Part of a small language model's weights: a variant of Adam for these matrices.
Each number is 500 + 50 x the weight over its row's rms, rounded and kept within 0 to 999. Layers, rows and columns count from 0. Numbers have three digits each. The size before them is the row's rms in percent of the matrix's.

# layer 4 MLP down, 192x768, rms 0.0939, rows 21-63, columns 128-191
095:527507409548488474586514557562517532484521580526470458469521481504569436494435521523449483505466492485478509526537499514477407501514443485516418528611497464451423482522553468527487461559614501
108:563518592466440519505394485473561558511512456497601479433563455480531516500485445491596442496457523500470449507428467486469311546368490451562531439516458494505511527530509435492503442564551497
101:525496461549617514511514520472391512428553421519548546532537459486556570502506550554467475498480519563509559510612455497537466584495502501469599520390543455551463493456506507588586559544447505
110:443514516533462461507501570543480487464498502530446554619579516593421483502437585576462517505572518608425483563454548550386504497425584494540449528472511539474518528445498491609557533525547506
115:522498518471563620529476562533595550447482477483454473535467523492460390495509572449510507499562478519420503540446513554502527447405478535462590537531451450553563542384487577467621445492515492
099:545494479509478464453478545432396483403537464396471463512555435496552457498480520500658559499471451503551493544480497467486525583544459533496548507526488507444455505498551490535612484446486503
096:557494544497476481455487501553517504547584489442568508509516482413494479503532512607504464498480488542450546507529568524581599531476460564479486483445463476513490463503430602488505495423473494
103:465491469578478483408497468527500482399533509476580456581438508444454475499433473570473435498457456493539471364482499541471475495478556503392477508501543541557465583469493499577510577481484494
102:458500468541483486501496551538420432382471473480405455507500428389551524500467484466524541498525501493559550522400483459521600543508488581395444473618477531544486329456541531456510516478493498
096:511519515495474489419504590519383534502503478528502517509509491561480533503549402537454521498490443482519501532460500381552417437419430417545508530476536407455462515540445474534443406484422503
057:564477485388397492513648516456486423493449508354570518466484499509471482485456527510596502501439475545472508479472530518521444454520498529506503472462504482611466505458499432411657552535554513
105:509511599461544494516493466484493554447487483571459556547504491512408462501416485472542643499560540554461472516522494546431431478429476522505462539559456445544514489516578549530564470514508501
063:506484490449473488561413527562438415560490575514466542498494387486568486496533538464498515494476572506539471560462594499504439492490528448517511548485510510371512492499445512462401504490459502
108:582487491545514472462473534556567487562551454529559549480486436568438548500499515623536501492506488491400510453456512478397458492595571480463598503658516460605520418433554481504581494638454496
101:498504552484509469511512472453568472514481495428568497515566486546476406499464505507576531504489570419548531574442450425492520537402468481569456519528506462483511559487430415537534436538488501
097:561529489507511569494451475584591560504491555631526502443496524564585487500477507503496465503568495567561443490459502486470587497536542430539436511527551510488480383552450496479452500544535500
090:458505495532528531551446481583552523516492518536501423509510506526554618500506499576475439501532454524581559556491456427426458589470474567502562537596444518424528513442438406452440565541563505
098:443533487388501541452497476515609495539522437561469412462513417448521432503560481500491468505511496533459527491452437474504531490536501485565457546442494558560487449561495496469432562477429508
114:479514546482519516510514445595500563538531559632437521486485535490480458503547536474409524501523416497495584578515584403459480516532483469526538477473545548485428538495557418557526483444457502
097:463485554573550474586529460564499571533536582574492560533615535529564408502498470479513532500537483520513541512446511468531579572462429454528444497597584515503487486593449517571485586528518505
099:548504528491476538454512520556585456483540440530385450444512608467520535498448514423498492496548415438557476552467446513521506463424492506528453477504517557460478467498557604507544521421525498
110:487485545459607488468534483486514497473437439525468508486529470449547434501440515520494597496415568539488557452465508475532567538418512497486537482478456500554470453551505592487581646610434499
098:530490447443519486483428461578484549520531526578495453393450585474445581507584474454498469491525533584454523506484452495457481520464519440471456503409371493500440577448481497494439550528535496
126:513477541438491441504480516362513380478505498421481483526502367457427548500478462518528426505390513364517559540545531494448459455535413421519569452545492492468414509466525507458453571538403507
112:519491684497455549480567488536425454509483486558486462504436505597504493496499443444554513500502482441470563535508557435533578543507517484447382469514552506593445510501465495504504538480498499
105:453514445539444446476558493465474464509497535467470548435457489473534548494391451495491493493495488461490584512562578484508510503500447520442447516552522484508515468581560489464519549579548496
096:487509534537527577515443522397533499619423481541413517510421498551433511499505490440485460494531570476474494478604534465506514570526498436510495453566558499463481412503559454512477492506448489
101:497503450534461476402544548499440448525487512426514497415586495479488506498550514491387445498502501469460491474613477483506527563572457553558510480399428535451539447428452480584469429440579496
095:487508551535567517502487503391551538532472523514496455525514483470519529496464427403530426505493535506507484610495563594589586448621482572536521480576406491556459551495460480448458491529502501
082:453466457532524545500531526515379495445474593489474492489528557514571494500449495537484509504481579525504608362482441470494497451485506423526485495526511551466624501588489472486494533507512512
109:558518504503505551539470461483568531419515506518544481467395515414574581498534495488547503498487575485379596493564499525515506519437463540423564448540493579445517598557504469515384516440447507
099:474503513530540512423492522518429510519576522389419538529556532596495391504504478487419458500433521465494445496431539501469453487468460494467458501517477465467481333571503471492465425445542506
105:532483458471489465553533482534398445472422610449514444435525533458500481502501481566565528505486490430426550468373469487512513457549522434506400490485516435489518602408606596462503480618497506
093:556507459522467526485443575561466547501462514517430490512551527482520539501563476484483485500442486506408462458497457470518540464414539472490522522509545470500550469478525429532416468492536502
106:466499488514579415518502533488465453523477473459511544507535438444529501504454534541496577501470498496480472466546493466437654526488402513599477518428560511467453427533478611561474555503512500
104:503483497521509485503492456501493462553460517569493563522431493591463453499333501452443442499533562337489427462406518536465414537557511528537481504574548477498525438428537546529512498585445502
104:549531524575537419506430426442360464516539568469395518510494564541590555497542453468442544497540494523415452525549428476582472504563475408480500525424447532454419470560510487453417539474270498
104:605479481479498537485496439461606503500484458498545487488465483528542429499457454548512500501480421496464536617458446576468553552564428524552446472592477468515499601487475508481394545437391502
102:512502471575481580501450500437482494511472519506382476509511569516474504498511459439513461495469505476598583494534433502573439435473495439506520480555570525427495550442434422551447512459422502
107:414509497494501569516433512538411508554429578525437489462411482475489448504502554467629480493520526560573494526542504591528546537541578433554521497498589483573418412484513424534443542498485501
101:431475514551564476562511492406512499562499505520497575459455506486538515502553450500522428501451477438550478485519456496518534450482448530505473507469563534363511526542510441500438536422501496
105:517493485534448472545483483455486513501476483475573494446450552514500551497538533478396536492544517511480460422409529456423400593517490428551535492589493482508569492518474444560454439465484492
105:568492498456444442500541491483500422569487456458703479591476479547423464500497480437472565500493477494448483493536496528553469422467560521432490435496441472436524505440548508526491535460428496